config = dict(
    hidden_act='reglu',
    norm_eps=1e-05,
    attn_scale=0.186,
    tie_word_embeddings=False,
    schedule='wsd',
    decay_fraction=0.622,
)
Each number is 128 + 32 x the weight over its row's rms, rounded and kept within 0 to 255. Layers, rows and columns count from 0. Numbers have three digits each. The size before them is the row's rms in percent of the matrix's.

# layer 9 attention value, 256x128, rms 0.417, rows 159-181, columns 0-127
092:109150108096143174150171169169108114092069153133158107105130109138143061088113193102084132162094162107125137229056133143148178131116149127059080147114177111150136162107149104105099077117083110191113185123129087153132116150107083120123137136164115127093137106067126089118154103210177117123127129141120124108116130088106092114167170077128148139100143128117103127123135105092213151166142
089:125168134127131164161135117121150105123113114154163132130065105069114112131101142152142117075101143236141125109140090143174066119119166156107099103044177111080136209185082132092095121118122207102105111117128192136185166107160095133139108148097141138118104124141119124134127145147090088097130142159158154094109111087066182185113109106174077154124133083141147123143112114118131104194149
092:151108210095174080129099136133148111167092172158182133163140176132136091151152089140135171174121112178149129121127152152135141144096139181088105109109136152123158162137149125081142087098191168175156135154156144109142155159097109140125138135148162119146169223170141145071149110088164208075086116166167123132136168124128094103172151083153126118083121057149106097156155170169132142179146
093:134161130156188153086073070137150087154095081116116151175094075177072133134152116115172133157169151118158126165177149147140136185174165116213142108082129072168109157134099095157085114155115103135102081185100183147145098123125069132160121075131088160129160145111149126076120176129108098132142170143190153128096119097140161088167133153153168097131136120079163114132122188156094105117144
091:146158124128089134143072134132119101105139056096142154116097207155190076118093139095163111114159127085104123162139176104076117102176103118096099091163098176099132115114141191114097109071148127147163112149169106203101115179162108113172095116202120119109117124116163115144131118117117140141110099139183122162123190179112080137140092078111112111127156084109065153071124092181148082160113
080:173093081116138145167117128125114128109108123073125112103112123069155150171128154129050119107137070127178172116158176113096139177112101125134134104114144055145160154105143142045092124157169115138212164122132085227141154212164128162133128139185090067106152107152126147111136139146166135155124138135165126130070165120119123095094139157144139134134143137088183158171190144116168136122123
088:141134148125178075149119099139041063089108087126151151170119130111108151111112170119072124079193128192117146107131068149080144075135105134144090095105131105169126102090064120143215147090131142096114137137104147163092132067120073095087130126108124147145186132100138143107085097109165073120153141190093151163146154126111109209162108142135154123152133107127090089172171123139139160131128
095:146119084113113193123154178152122135088125169104089101171109169148091083223223146148106067109147155110102163062172119143139189140129098125120135139139080139145144185141127155141115154109195075105128096181130139122152143108117156146101120116137130121136130181073111132114135152136106143088139146067118174117116151109166128160167108156186161152131087184118084083078097100120093104086121
089:105130094129119166157117156115138168163114095152167146100085095096131195184114065038121164110181123168132148138129155131114144099162138125226159156207109124115174152174170161106180148111117072149131127102158086095127149140107102154047120117096161142157092172171102107124111127136185085115146116139133091167123124101137131066161128096142079119155158148078149109106118130145139117102179
091:093159181096147105085130138170147156172128151115119122140100190192142131161122121174075104133108141145109133147071158132212198162114099113129156187152154170149198089144091108151143156143105135134099161134123166129137101185094200172141124155129137126091143131092111088154091174100134132123113143152117171164087159145168088146077111160082124099117050064123149119150149111136187138078123
090:150140154144156157163131100125137156148160116121145116126120081156100058099122097156150131156206143089123084105115144114172137129113072138222134154132138090120131130138109149116091122105114090127165145153185074105121156088139211065139234073124135107150101107074158095185094116144161140081134154174111179146168134100134081151150168133137149151133143156105138173148166096088142153081140
099:186065096156160164174093180114083079149132097147098135101135146096118126125072132092128138147134122134131182186090104119112136131163058098114139121125150137128107134148109124120086165140198136108088123124097185130098156104099117133155143089106104079136079110109142113081204141099156066071180087110130113087147131129155119073114122103114126122090070122190119092101128136158213132143052
093:092129176196159073176129153140122128122127123136113176124136111064218166109173167127108084145084129119077085124142150127128147068179115163129147123123113171109154137087102141092117141171132127065159110121157056101170081157089146137136148170094094110075127072085160123131131104087165090118100129114145081123168080071176102069077146076107125129163143095088144114102144103113104129129117
077:162123159165141151160096155114156171135145127130098162170101124160129115110113190110125096082096137124136082124115133107129069091203170244157121111171121200137066145131173165141091153186115178127149098120065137173129167113176151130134112137074096088155141141195119130100140114132109103133124164116157105152175092111100164136094108110168089073175085085121083128145115101143131122102130
089:053163125124097146086171132116127141116150121159142160101156152178155125085119139137102088093101076145130138083174100157130144194145106125092159157193128087095177109146111113159080099118150096133154115116137148111144054082084089123112145075117164129098171143115140078122142130179109152104155160104119121152173102233180157091088135159113061120116062081120099132162157150129120108073144
088:133167089117159114170125096087107126129134134131108099092206155153139165168113154148189146084127120166127105177137077113067139122121094139107182111132109100066088092140119085119108119111120149179135115165172056107154061122145090142118119123189127106080104152134166078096120134106125190130145073146164127098095179130077189120096095183080129125061132104136122118180111163151101136089170
086:099134148099147163143129124112149085087098125076155194089171152149123100176137138120153117110154119149193147054106117127125111071121158084144070019141136150075146101151157094117056108100092187143137126139149145085093126107115151097110122086085125139118122158159142152122144097099105106075139072147076208140116150110155112139123113091143125136119180139137142094066083167097182123126083
083:207105137052141118179115113123111149063181089070095170115128168178194137142117178068113078104140128117093110130091110136154105169056092141147130101181075105157130115157102084140160140114101119158133098089097151092127151085058119122186154158131076137135096183120147152112100110123087116148124166142138109099122142123145120159150110136157084169101128159206128099081141124102083140133123
080:090127089129147110151175099129101114124137145174137139139142147110089159143150170113137089147185147100059171103142102087109122164073158113146118135112068149128164126114133161133127190173110118110108118124127088155146124101070133123148139202126153114210110160129113132122097144159125109143111114085153108147191156201135120175116111126174162107157067053059186145060120078097111060106136
086:063165112069114116085117124126093158195115127126141112111145092087080112110091108171045198108152105125179106101112120104132175150129130124101123030132157143091125105110140172156091127117122103199115110095138093139090054118100130132140065155097118117154105098094083125183100122034157109143127177109186155092158153147181122092136154104128144127121152123147113133125155151137125171093134
087:155172162132103106174111135144165095109145101193095142084133138138126074118177094084169123086104147113177141056143143171066091094178111154118104150129177106142089155149115121128135154189099110179185095171173114145117076125110149124066131146144081123137143128086175111108141081156057099094090135176101157114063153172150085122117147157117163108124134173156083100128094104142140126178092
086:103173133165183144173160086159122107181148066134138158182118180157157096140121144173129125177098192149092099132124106113136163117215167153131120120116198131166155134132122131168201108142154162117138154150130129117105120159147136151138100172112158083181141109099109104085111117165116149103079087163100132105069215117125101138130125131110116145126099137216099149091108077117088164101083
090:077096096112136148120140128098088166151175133129153077074104155132129116071111132137124160131147152111161091086205135083092113112189106124104162155097096123085117152093160104142147148151058138167132114133130107155135148169098135156082038124103106106121221126120109134126115171057135091132178140108166128175101166061128101125137164155129132133123086158145106113125076181061166076154139
# layer 9 attention output (transposed), 256x128, rms 0.379, rows 159-180, columns 0-127
103:134153182092111145129130118088058069200118101137121104101139083135134170093169157175151129137122189117131124111157146112110178189149137139116158081075141152106162149115035125120143184164099117156137112148120150117118166123156126132115171136061142133092114135127124115131082109110107133125101156176159109182173134148227171140196089162121136144141156113128180140142180127177106095066118
077:115114170155070090151113102182115159197082155205149172137104081095152075124107181117094071089171130114151146133092116080119145159169153157112151117139104063113115102152168180214117131136136088120148142135150064127181173129114119130102158112148058130133144184112134132129137127161118151155073096153116096131125117176154081109115091142093128149134136149106107123162156126079214125149109
090:163169118153149153073144131118124088130151130108103150098078117082074084179100201101097100118198141136150143130142125105117085124107086144133153073125199125117108124176131093147055152126145158096152064098163146153119100139111101173110173144129127136114129126165078117115122131111162158164096149062131153152135141107056086099120059091227117135110131147152151110172155095104146189154117
085:162047090124130184097068100152146157209151151160148135132182160121085103155143171096130102120079127109134123153135108095162080179081130105043120114105193121097131128116141157143115144117151152103155106124132140117107109110123163143128133130120126140190124083111129132141099135097109119099191141131121173170135136119078077154176062194131176115062130181096146069143122090145073080134147
084:136119127084108125106118149141129160131076093076131193129080145118113148089094134164153122145166125156091132098094119143127153120085121150174155154091122140162116146140131125104142144127090127127135097081091144185195170124155154187162142124147097181079054160105109147119192139155108082135111129064117186144100108087146134202175095058144081145095010121138139130151160122113129157107120
074:129181139141131097121170156110089096129117178146115109144040153130081139071124095107124139116098131134082130101081126128121154148117107113147130125098177134139101143130197115215127076089103199165144151100170115207111111115115131126110113139124174096099089158193101114095186122134139110089105141157135123153184198137156081127192083173184101086131130127138131118141075088173139144110086
082:121111141099111099162111133176096070164146144112045081095150139131121050156166127146116097121103143095162169159158163140093184148109139187119160125103101173134136167134178166111142198145134066102146129147187181134103104123073132126125123142113157116078161143108103085175119083143099131173084055122144156182119133149155124129171119156157062145135143090140138162135134132210161097097123
095:113128090154162097140098148126084105114085154115145153122124130129100141168082117134161126117085076057185180121068113145130147141073092149161083108129141063080166118116004193109124118103126167153156134101150177107100149166162145132084090122118121129134147108121111091072091117133165092147155186130147130164140099187156120099146217154124103106141124131125137079140111186132160123133148
078:121132102136152088091136146096128121174099155108115149179108147112077148178157160106152220132146052098123161104109131143096182141088069103126094117103120156137086160158171052117081165119104161116147148120170099153168106124162096126115128099092136116152165093132096082093073152114165150123074148150179072122116135137110156120126134083101113164061121128130137097137153213171152179138067
084:139132130128132152135160117100133128090079139129114185070148116154119100151131070139118111134175077151158096140180132148141136119156211086149174170171108168097138099107083113086128117127118174152078142148160118160123103089131122101127130157056140166166117108149123175181176084091134139216105170031116174119146170128116134084148159185147139225133113152130113124116116158130101128104144
089:115141129114154149147146107121136188088111128117099160180132168101130156097066161153165153109131129197063109132146131105092151060119117098131114114155150166083138152137105103115151169134141094072089126076144157110101096114050119103127115160177113105176122095108094117152112079184114098114102201181135201098083081137120159137123154178168161108162145136110098134115162174143090053079119
088:144128166151072103120097134086140165170142109139048151104148123083117183126144112157148142090114133091099148099119166149050148128111139148105122073110097140149140110130042206143120119168131133118151153110152084098145129164155142138146035128122149170108176179099114101137148136145131175123105125136050129175161157132106141150143106121153132138150113132093141143088105060160102141080238
090:129114110108117102137128112152148106083174096125153053075122060130149116098158114109098196082130131115087133094146153149106156083079092106156142138132146129213138095113140068169189176074151129092166143076141145150142086091161177093157110154108128132146086161132111109205147122095131130097061196167138149157157094129118185098142152163181130105095112120178094115126121088113103140152124
072:138116122111140118120094093130134107195192161186159042083140132127111128068186094162132169127121068127063135139090128105123116111156127134096138130106100097172088139173060064117146133110108102089158112122186088113143149122085109111130158148151119103149130188126142119121126100159043098128128183129124094096127106127101051138132098092058107118109141085171129095147125112093162073096091
091:078098134112112172153110157144088111111096051185189168148128126090159155121153100148122162141140101075098134088175128091133134089142168146092147082139174106156138113126071135073121152087202100123114131187147135197113081154093158115127112171097140111154091081146119086121100106122161181127134108089164133104128179110122073086114175138117112141167181159089086122152161166146141179108187
077:142136139168110088156109122113119148130125095167115064122125180100132135137098174154172191105121133114185163040158120115137112126128159117110096155071162132148097105153153118087127118134083114103113129192146162201064184140150174197133157113144133146174114140122144168117097154007143149116168083080091104175154140134148100115147159138139151161168165124129154130104163166124136183155143
080:147102090153078113098154122187127116145162172105117199162095154122113128098120141147183094115103147117182170164111099099082135164099145186111211102156140091147131146121062175130114179170111142124215163116096123148123128186124089119141123101117092151130163127110135140149090181163196128134157058096121142089126068124142095129154105109162157105156104102127145146058161159139129100166175
080:132161103140116118171124186115181160118110090100162150131147112186131164116154160138113124183088104130104139145163085090108110106125185114152158143124021149100150134152144178113142150165106157114114094127138134129098179109156098114192098113109140128120203133129123134102133121125105071137120087094161138144135122155144101113159136128134133100059146129204105255089076114126136065123177
080:120124096141083110210118142117156070125161101065164116138133082102134130183183081088142127082060103107101115131143093197143144143173205113095081118104102143111163109109141139115128168085131174184176097150118178151146152098170135150095163115151153133081112139114125132141030182175085090168145142138129133135102102153188146138122129113135132112097107120074126149133134182091124119086145
088:141104094118147125097179192111109137111149136110098130107123114107127134090147107083145117147155166190178111148112181117133053119160150113131158159133124159188191180109132089136173086086150149187084084139114120139148124098103054132132142169114156109146104153144098104150098165130155114070137108161074177108169152100185122126123125174030168098144126115074162094151090088172167129154153
072:101112137182132074120144135198154116168159084151142096139170160078093142075106175142137125108153135109116169093113120132134200167157041134172147131111139127126088090116149181097100101165081110083105094113081102121125107108102131071152162097113094088119129086084076111088148140128133135119119072025184147148115134130122142161128137143153112109160122170128119160097190139124120196073120
081:128151128080105105154122065187130115134114182159110050094158133112126131075090100087114123094148125137187120100128175111141141173088097106156109158161137177045140131143047124105171142139118143102089139141114126139153102086127104173080182165171109110141091094139126171138176096139121102188094131047070121167180132091093136129120163073085173132155150117144128096148118111093132110156133
# layer 9 attention query, 256x128, rms 0.321, rows 160-191, columns 0-127
081:173160161143063065128139125165191152113108095128156053065167114146145122122084159110166119161111157108112136144150140098081115091172093165109198097119161168135179073126143091125130125136148181091111168109145124152086127159051152077119151132122183137120093129158199146104134160090078134150120156111100147150121124078176107103101130133162182142119123155178096148097118055132108148155101
069:168095134076163084121132087152130116133074156067120178147103084084127150151093129146094127130081105148115216200152146105110159138168144168172139171141168089149159082165096143104169107090106095134170145168063127159131094136120166128102175110080122100144132121126090100081107067148114129155143090128140175152140111105158137132134116102107096124103203119172100143114169091093084126197177
089:121085180092153115151125143144109149114058149035129105136112098083133136121165086114108157073163140144145112079088033130044134074172148141124176144146165085054099109092121096087140143106165123106128126109135135125145087112104087153131101103159094127101091166171140100102139143062125111105147145154078133106166123090052177125138148108122147189161143101152098165124150124114146161132151
072:123098161143160105116140123159126124144122174076151143134068071079150159143119079141113162122063083104157151109129177154125074123160108224129101159123174090142087120116132117085183109174121133170146119130124091105125097135103147082137162134121220144118128140134067190109130046067145105089120118107138076143185181110152105119120124119167110166089113126196118158119142135130115121140074
070:145160156060108120135155169087078110131122113114085121111155080145125152184169118091119128109157089153118121112103114172188138170062144093166173141132114115130145129105161175150150146138099161155135092127160072103170157130184174077147048119092103100151147164069064150152104126094128151135197132119064140100092130139097176128146087160098168139142134155173107097064150071132094154114110
077:165141127169136129062104120203129164137132102145106151107103089103109154111137126127125092125142075114173174184143116101122105180127136109159168159080163160103167174073203139103099118072138194152172083186138102182131077052130168093118107117124136121120156159177134116157116143146126145108105166164064135127138127112080127145067164157134096140160151142081123171128179074131074110136121
077:151091105115108152129153107095174146135120160088120029194166146084132122079061172125171088150183140138070192175175129084144135083123152138129115084143176101147111113129125123122117155071146149200120131080085113161108129173096091111128231131142090130110135135092199142139136136119137106092154122095120156140138121107108186128131107097119085111130148157119160183142119119162133096175139
096:073144088109089099141124130076108083084114093161060151157134128139128129145122167122146130086165166111057141106092171152144106109058126156087085097077072104116142099126116137147088137164142145120134095121083148113105190186197043128175130158096152126163183123092067111170093115152129125137152099091168135117092115102109138168189104092165165134105127121073168154108088160121146122132117
086:075136092136111126158127096095141211110137133165114123103135157204136126158088084122122128144175119194133099178134107121147120122146108164032111134104136172125113133105106134132075116186114103084104127227104151158072152147155062127168109157137088106175162188168089137154108092135134121122166117107134159108091140132142131144170147182095174174191152119104126146128102091113122075124159
096:085070171127112124080156124189123177172109150087206146106116129092142152107213081126160154169063110115119138110113092102135135080210144116108163127152135130132170129076143115144181170128141155140122114141197161155160103090091185117103138138116159163058103138140170141144158176091154184156105154148118132119144128187131108120116146139120142155157086113168119062122150101126128141058124
083:148160137183134146088170130132129103144141164144147139060134125159159138147122075141194083092112089150131110151135099101113178096176147081142168154081115116117128147087129134121122123031168109131168102142092183075129124162098162142080123112127152139085186128129118172154064114136059132128204084163104127109137096128128064175131130110119103074093129082121183066125149112064143130121108
096:100117092082140133105073135127065139176202119146136092106136158107147119136172105091119173139095105169119083142100195096120109199150086158135163136127136152143117115092113092203130130146123190120155183129159123184115147119063152150146071127127140135107146162148163094116164160117114185143095123150155216135137121117099117105135081075115110079067083130203097114098102085132133102142138
102:180148131136124096073149100139169136104092095144104179112114092070142161149077127182118117208136178099107096130104100116099142105152120119118126158152153115122123119182173057103159102090140098114147134138157121056185144149147105157080118104171115137150135087186096108152107120119145145163098192103121144109075088105147066193088160131157162164138099145086072146162119166182116104152069
102:072052152091116148085116120106115141116128162155128113128125138075168159108129084139159183148120151125116065149128149098104128113130153157138125147133150117169138117112090105079138128106151184141083058166205149105071070149062117165129161095133191167079095131130102090141143098146077103175058139118099141076115182139076163085133115120116133158149185120171185116127134171118163093108128
107:142150160175115153126132164180142086100148102125073101101122117140092088173118187114088144131107123126142145051119091121145182104093090084107118120116152098117111151116145171140109104120192094142173153076145082093121118162137101117100129107085171152149115112164090154112101179139169190068117190162140066127079162136154165120092132120133169137105159128036089166135180152129157192090117
104:079162099149125146141140164084125074120135127154097101106142177133154125128164115140132103078139125076167157093131135173153085137076106123151062123120125135157117145134128186145103121090073059096099096143140104081103087152183058100138156117062140129159097167116105135115148135206116098174124110116111158058110159121201094120144153113104187086112155137093135133145143193152168175153069
104:160105090110109143137135147073147140117133129090115066119116099148164091149112150054069123135136139178100145166102135157134140150144113130156121107111100134087078107187053109174161109145137173098100112142110147062115112061185174124124047160110083132185139155140102119170176137137093088118107122126081138172178118059205089136134121106133135136149133067125112168109094122140134173148184
085:129131123078079077117126129093142122075144147130080191147183048121141127121121088189094126147146121116081136184103115192138171132120120155145103103141114142097066148128098166099173132154147103169124145133109149079161143205187102104200089113074114179167159143094087138138140134144164152170126119106163134135102106155180081147119172145109111102095115098156120179105119130100116088211125
101:116142061133165142116163144102132154101110105111153141149064165135150115119145169166129137150106124132145154086085210140102110097146112109162111124153125085150168122133115045063161123107108151112137080171164226086139164091129149148131149112172087134144108100175123088111133123098094160141080123144168158145175103108091081097128128173144178110133104039204149090114149108109101135170095
119:104074116138078139107089169150116081150178113118170139169126109117129164148149121114168150150071133086127113201123142122118200106095122119159198186131057096096193129097151172093136186146185128126136161185093134060058106122130130142072095137126132109105170121132185092164137113130125104095104084129109153168130082141157160127128059104145093161162129122130182157134135135177119107111131
114:138080130193137127113166111101104172099124132127127082135132149104093118095089085117150129124129109149174167108138111098088158107127118121181093158095150094123167119082140097096101096063102150104096167157118131136097127118137164080104097056203159148066065088093059085124066131125143117077200142120107125160143140159126162106095172100122102117169077153160142126088129112098109148083051
096:131165101105122153148110161118119106086112152093172161126153043107079089146132109154107104136139137114138108098163030164134153076116166126133124139111073159143138139120089176138126117141137129127175121071111157143161131141152161161181167122182102190062158102149119122144177154151126200140199108059142110146079073157156167160138144110095125181132153101095124139110130163160065122097083
115:150118122158163162207195141098119159168142098101135096144146188129110149152125155188080141133153116114144149201172123158146098046148147098157144147097084106159153077144135146131106099148126129136169145134072135160123162106173166118130083044078120120089153150125134124152137184089107130103173053127177169132107102085084142120157094137120185179067140154153125148138105098158097140117119
109:127130150163128126208143112175158120084142064127121074113082111158104148113083164117140115104166142093127135077106116158128162127120103069185132074117125183170113024174060103088088155154151146132171131116119118155143124187101135121160073149151121123091084115097108123146089123120177090093140106073159095169108136115110164120133115106109092092123183117182127113151187193131135137131094
116:138104135138089090081130065160087108140155119132106088105120124186163121094088155077119097123200088157175102126107118086102114127127109151115139129124144195107100140148125099152156073111134166102166111086140064120159188102141137095152134149125150202127080130115125131161208160108116152074143161151120175115102131090158190041162078105172155101074134149090136105170122092108142097111116
112:138126121203095054148148133132159049101159102112150096112138133123111199152073071104137118086121139142164066179133154145146170177139171180191109145141085102110151121162113164169076101144101129116082132148132127105136154130107109101163131161104146135186113073096097124140100058160081093127098146113169120164127107067132158167179135147149110136158074124109155190099152145111108126119177
110:102104070110094099119134154186121126119083110106132144125140158162125150168114125168086192062096116109106179125139170080151119133143146089169050100121133125117072107131159110095142120169122172077120104161176085134110127156125174185107144104154129144139133141161110128054118118134119119091167109158078129049105121198130143166111171106124114159077157101102147156186194097182140127104186
105:125038121104108175151137163099076133127081172122099113132143125091118135173195079110149084153140127176160163109110178138174094115099107137123136089102119112176092145082141121158172175123134135139072111089141154182113121085062181156098107160109033152159111115146091141190151170148206107171108117129120167153106097156129128126115102152153116143114105163098095143120117174071113107131156
115:140111112170086094151139125090177208121122150148079084059079195109113065129106106133139111163074112104121143071141141019126128060149149148088119134119168126136105091165091145168138142142117159134173111141187136153119123167197153142152158138113160138147100119169140176130130138141066181085137121051114101067114132133128137092140132191123118123136098156136088145143167123115135107120126
111:110124154155073117079115125160171159149128161156092132092168148083152158105072078123164097088143075165155196138133120153124139164133125190138091104164166134169098108112095125127164121085160126129105128125129121104066128072119138155183082066119130121127117184118104108105131113117150149104064201143095124207129104077090168113098166194159172115124086171119140105131098083108118175163158
113:086049110116114159140124095150121123182109141116130161071107157180166109061119136137162097159100139134143180180120108139134173106091098111167202113131147089066066103132071149124170101109109107059138149157126101096144127175126075105121156167123129144167117059073159130099139130182168097090115139141086087122130106150067109143082152089075113157111135090180100132171107152112138111114145
106:126115131179120114138096142128152084124104126131141085101161107098110155138092134189129124111198137125124162108164150164170161144071096148163126111116105102145063064138151206128139141127099090089155137133115146092171070193162185131115107079070127116158133146134139143114175171162103124117075111138155110118152130109060174117097077097138109134145114163041072135146139084156151208137168
# layer 9 attention key, 256x128, rms 0.31, rows 160-191, columns 0-127
073:096106161121082146099116156141122131131132136116131080127137113160132146127078092109206107105172118163124193133141197136129194127160125188177153134105130189094115103116133161124168134193119141126139095155179114081133207139208125145191141132139121111119137113106137145110116160131190124150137154114191141131086164165086105099106123100145127138115118131018145136118096154169161047134106
079:130148104189157096051145156125106110107129112166164135132146117098127137123114149099155123174135083124102180148121154110087170151074155131129153109136141084094129092129073171062161153104106195096105134143173145113179114113114152112134102110183102150130112121124200140112128120113173150132123128203178100148138100134093103109158153151245080146092180121122140156178144089069146112153067
079:103113116164164155162107110153185167143130224131150170129134108064085160066121111110146133168164140153128157086127075123151104129180171132156139085081134122163130190180132120134201125149156147152137173119165135139125135116194124126185152068106120105134126118141065116136076134140078115132157144163076131135143137092211152126115131143123104158141130140189213150149142143183127141093113
074:111122123153144134075127097127130140101124157123108161099083085152123142128087104092063141147171108062146139096074113088147112126175149122145179170152057098141173092147107139124123147156111094155144169080134097079144031164109087181113062152152064196065148140112176111129064140160141123066157160096089122148169120094145090104135151142152121142118112115155150089145160109113112158106103
067:129114123134129188157099104111137129125178192125090097117130103169147105125135160191070172104184138197179125106185141178117101083117134092072082156151119153121172154160165199214089095157153113163143120127135106177107118148143176104183149146112127103153088097116128106139090129203121181155140129097108111148103121129172127179146149152127176142125138114174155133112132101140142071065133
091:177164126123056153113087126091136166136153101128153168113115119122109145098138155166116134127116114135131126104112136055167189076161154151162185123095085174094102158113127146074206076135115187144150132151184068108165151154141126155143090087169150181114122156082133096144127088129100128145105158160119114119165080067112106079147126086125062131132135146120118081140159140075181209122132
066:093178191139152101117176176112121132090098167114106151059095146126108110099111150139145122113208097136100155115158144148132124162187179082163181136116119170162125123080135203132133156119141154167090142101104139131101105143120157062119039115067154112110122180134091171115133090144125123147143158115141080131088107177132132154193128115151139161200195141173172113156109102107112104154118
085:143118100090122113160135115155130108092172189102053148118173129154153065151140102151150157063155128161124070075132151144109120098134172138127089107149120128154127142117170103195077140122126068104138051154058105136138171139127138073184148130097131110150151061164136133103142164083090162103153110087130146094093169109145135103142131121129217122079150126132079129101116149165143065117074
071:115139087180126135143151093125146167145178176138055187150147134127125129159112123152099097146144159132163133148059123154164161116070170130097117080125153172181158106141187107157063082117134120097144098137171159147088156119109094113140122141181079057172174071120146136152100130138087111131150127122099042136106162129072127152144102135046151116077132091133145136095151131107076131084161
086:145115098136106144128131078116103196126113134127160131137065132131131173091157136119115139241072094111131190121083103080142089135105106179101099092161131087108164133126106121085143142136135068185143159189137154096141074155120121161121094080207143166130184132127102127193060107139134150140124108123125127063178149151125067147089127161163080106093127122090128110143160133159120094150129
096:124155170104171127144119116084103159147092118148128205164151135094105066127180117127146115141082129106095096199132091080147102102141130170134115099147099111125090154064076153145091179114096115119169160190069159124098104177069093175085098146109164118139078155155152131131120085150101130111148152162103100144180149134061067101156087059139134164130132157138153102127111148139069165164131
083:167154070201138081143105110158166132144140178113092087132134143169146155134082037134111152157133128164103053139066141108146145102119084120128152155162145130097088133140057103103061115124155103082091144109121097073111081135078122127191145094128142180181125131173135091085119170100169121139138153117149159134144134081152103155105168080132105129105093134186171116070127108124117130181123
100:121104150141144115153137099080133096136099122118187160180134109082118121158109148102119104191102128096135131114130129069161077114156098114176135138148070094173118159133154113103169154140147167125171163112158179194155129088113120140067131147165095049108171152056095128134131159115135158197099168148150075115104133180123105121143099105129038101157150119065143157156195127152162116131177
098:157078139104140093153080102102052067107086176104116112157081111127105150088143099153181123134109116156168126140106150075110105112082123112115124106165136131150094209087134100135121130097111120168147144177093122094150174169105107133176167123163100103137102136177114124094106181112130143117167123120153112143189124148168133159124105112110107197054068199054148062122162102141120156152103
102:088037169105101160131158109134149168133140066184119140155175074113089121114179115133142087122164187101155120108171107139161184078182145163100156182102086099126090113108096163133119108187118150075150149140120125113116154164128120179128094143117150073133199106139154077106140141123119143117133109150173131124092095168156156094144094171156176103132110099108085212088120143147090097102157
103:161119179123081146130081124116156095116204119144107123123194114129122138130202116103168109073163084119104087147171166206093147115083193145148120129122098152117136111091139142179147144148094120108102089173131138108111158182145126097080123124096102114106155098081144124128149090130114140111104103109200111159077165175049117042110110117119178165120099080086106128095092111150153097139154
122:131112083138054135075095155172134103123146130142120125162100154146116122140128101124190079117194182136115139107158112162148130144124158105102111144145148176170118093107142157167063117145109129058126085114136088142111168110136106125207085099171161109184130101119084111155141138094111089114065104083155093136167110133135181177116166136136205133086094127186114139106126099136162076041105
101:125163105148102139139127094089160171088128126201166187110121126133087094106158074102129131177110136143182107085117112081107157115087180120159156132142074077128157161129097148140142157143071163128106165152128193133108116140146098165124118176149167115063140094133132123125183119209131169157117125112141097185086143138091137085181144173118127141151073085204137152149124076144147146197150
112:136102090106154171111121135117070055129151138120160094188157127166158179132125172131123123109117133128086139184136107110141107131119122126153119114118060082133172086202074131202109109165035124081147120131128128171107116119127130149162111070122137185104101153075123150115078122131124133211061090124146149153152175199130094150098159120124143120097121112117169087132131107086168102163094
120:111149101088180091061112131114141096139076132098158129110088137105107091118136091130092152196084225130163112145152127062086102109169121097146164129130148116096129144096114108096198137150096190159108132082132179126170108132112051130111099139125178128092107132164106155115160174120125137105116125171113171112134141145144111143078098118156073187133140098110203141208161146105125135177119
122:125138144176151141133138182046094106116168149159134177180101147163108095097082133139095106175178129114085151162097129104109105100065082086170106137147127127149145155111097081121100116082143094148096131155110159110103136068069208110147127128186162135109109123165181091110065159144143108158154160103107098165143167103149133145117197133122139128159049164107141086109132197132132133168114
116:101151166150096135156186122105199128088103115085112200125159038077136170143076127107084125191108130164128158113107102152150105083131152136094121115114126137101115119175080130068104168093172066142153165168133162133169125081144108130118131159145159096131165127157146057164132114160079120101151141153122136108142108067067116162157146081118083154190099182135141130140144100177107142107112
119:166143088150141122131110136171126164137155085169095129164123142106178083129135167147113134145143111159167087115170151083172116179161140144156127138082107151102073112101079159138072116151139086106167109102179125133108144118071101133159116155151118136158068162166081109131019111075099140135079150140149140125135125121143097091159105091134167148050201114152095131095124177086170149061093
110:140100098133170146085103130119084131191155133122175084120149096163075120088081079175101172131121128139161115141174155106108146106241127148161071128167161144179124072161089113164108064154172115118111129136091128089119145165117116108086099166137148114189085115090161181141144143091114168092113121101132078131139130092091066099144118153135131122122093127090152052172130138114172165145133
126:130124085145083134138100109102156151059137081147105120081154151095121085121143174102142110112091093123060147072149133130112074126122127148111134107126092134158068108119093126143134171105137139175108101138150110194158180081111139189152111169110160159130161150059106113174093120135192085089130123175151089119087133149142102118156088156185182082110114163053142098120177125068138076120085
116:127135122101134151112111192183144150109082138147096140098110128176152107137090087081088148083155080101144087201162097145094100081144165104110123125156214128153092109112137107160090116070111108197119113142177186115076134133131161076166125092125103086092086070189077142106137152109136162118143143100081142146152104111137187121165135164156094172083097136108105116114119103170074101145135
116:152145145085111104145152086179158179118178052075140140179145181111135121055115174137186121098163160189119084123093116091140188098152119137126102099163074145131145138150083120112094106093200184072097158126150110177107123210129134073096130139117104125145185175122131140157093088126146115172083132180134131094103134160170139109187130156151146134132148113128138108111127146130143102158086
106:156138126117147095133086074116153127103160088145156134148128178107106091129118141126089140122082166095150057137127085106105115162121151141173138096191175208088147165143096148166173146130164086156146090111078101148140101076108081134140142147082114156173166117135193157108095173200235086116108095136171118081118164130118159163137158115151100161172132154146144118160139143140086102159137
110:111132142102078124149086136102179140080071159097162124140088092080091128146106169042142106138156084096075113127155113150162139123130177123119163101143149128183109077105127191149079118139144131194143119151091094136100145118128127149093122171136103139139124127166118142151065195134157083154100109142115131077181121100151090071106118203202135133103105174138122211125121119078147134148160
111:127138128086114128150064081145082103125103130150142134101166102114095114119140120102066098155152142137136154099153148144124086199164129150133156119104111132144159057124165173161202114101097080060130136078105147200128150152129166132137071148173143149126082143130094143095153042164142071159123214142149100129104163068150157148114114161148107065106135130109091110092124088077131112156144
121:134117129139097135112158077120099173153095122118136117092085132110142146082137160148178107203136164131131173119201060174129151105150107116077190094155127100094080144068199129149130154170059107174151095131113085118131093175102091123088118140116138158146153095067133125116128099128109132110151133178186164127158100137167162108136141098139135086139173045121174160169117188156151144161140
113:109070142123096089123064136178133092140150121184167121141162140131131106098096114079152085133130172163126111094216196118097194160132115141150118098097092100119096100123166144134187100126107117143139134128106083164107148153082098059116070190083179106149126117128108118137114076152119136133115142097107157167071146150149191111131079096149159213181131109147144151141181124110165141135114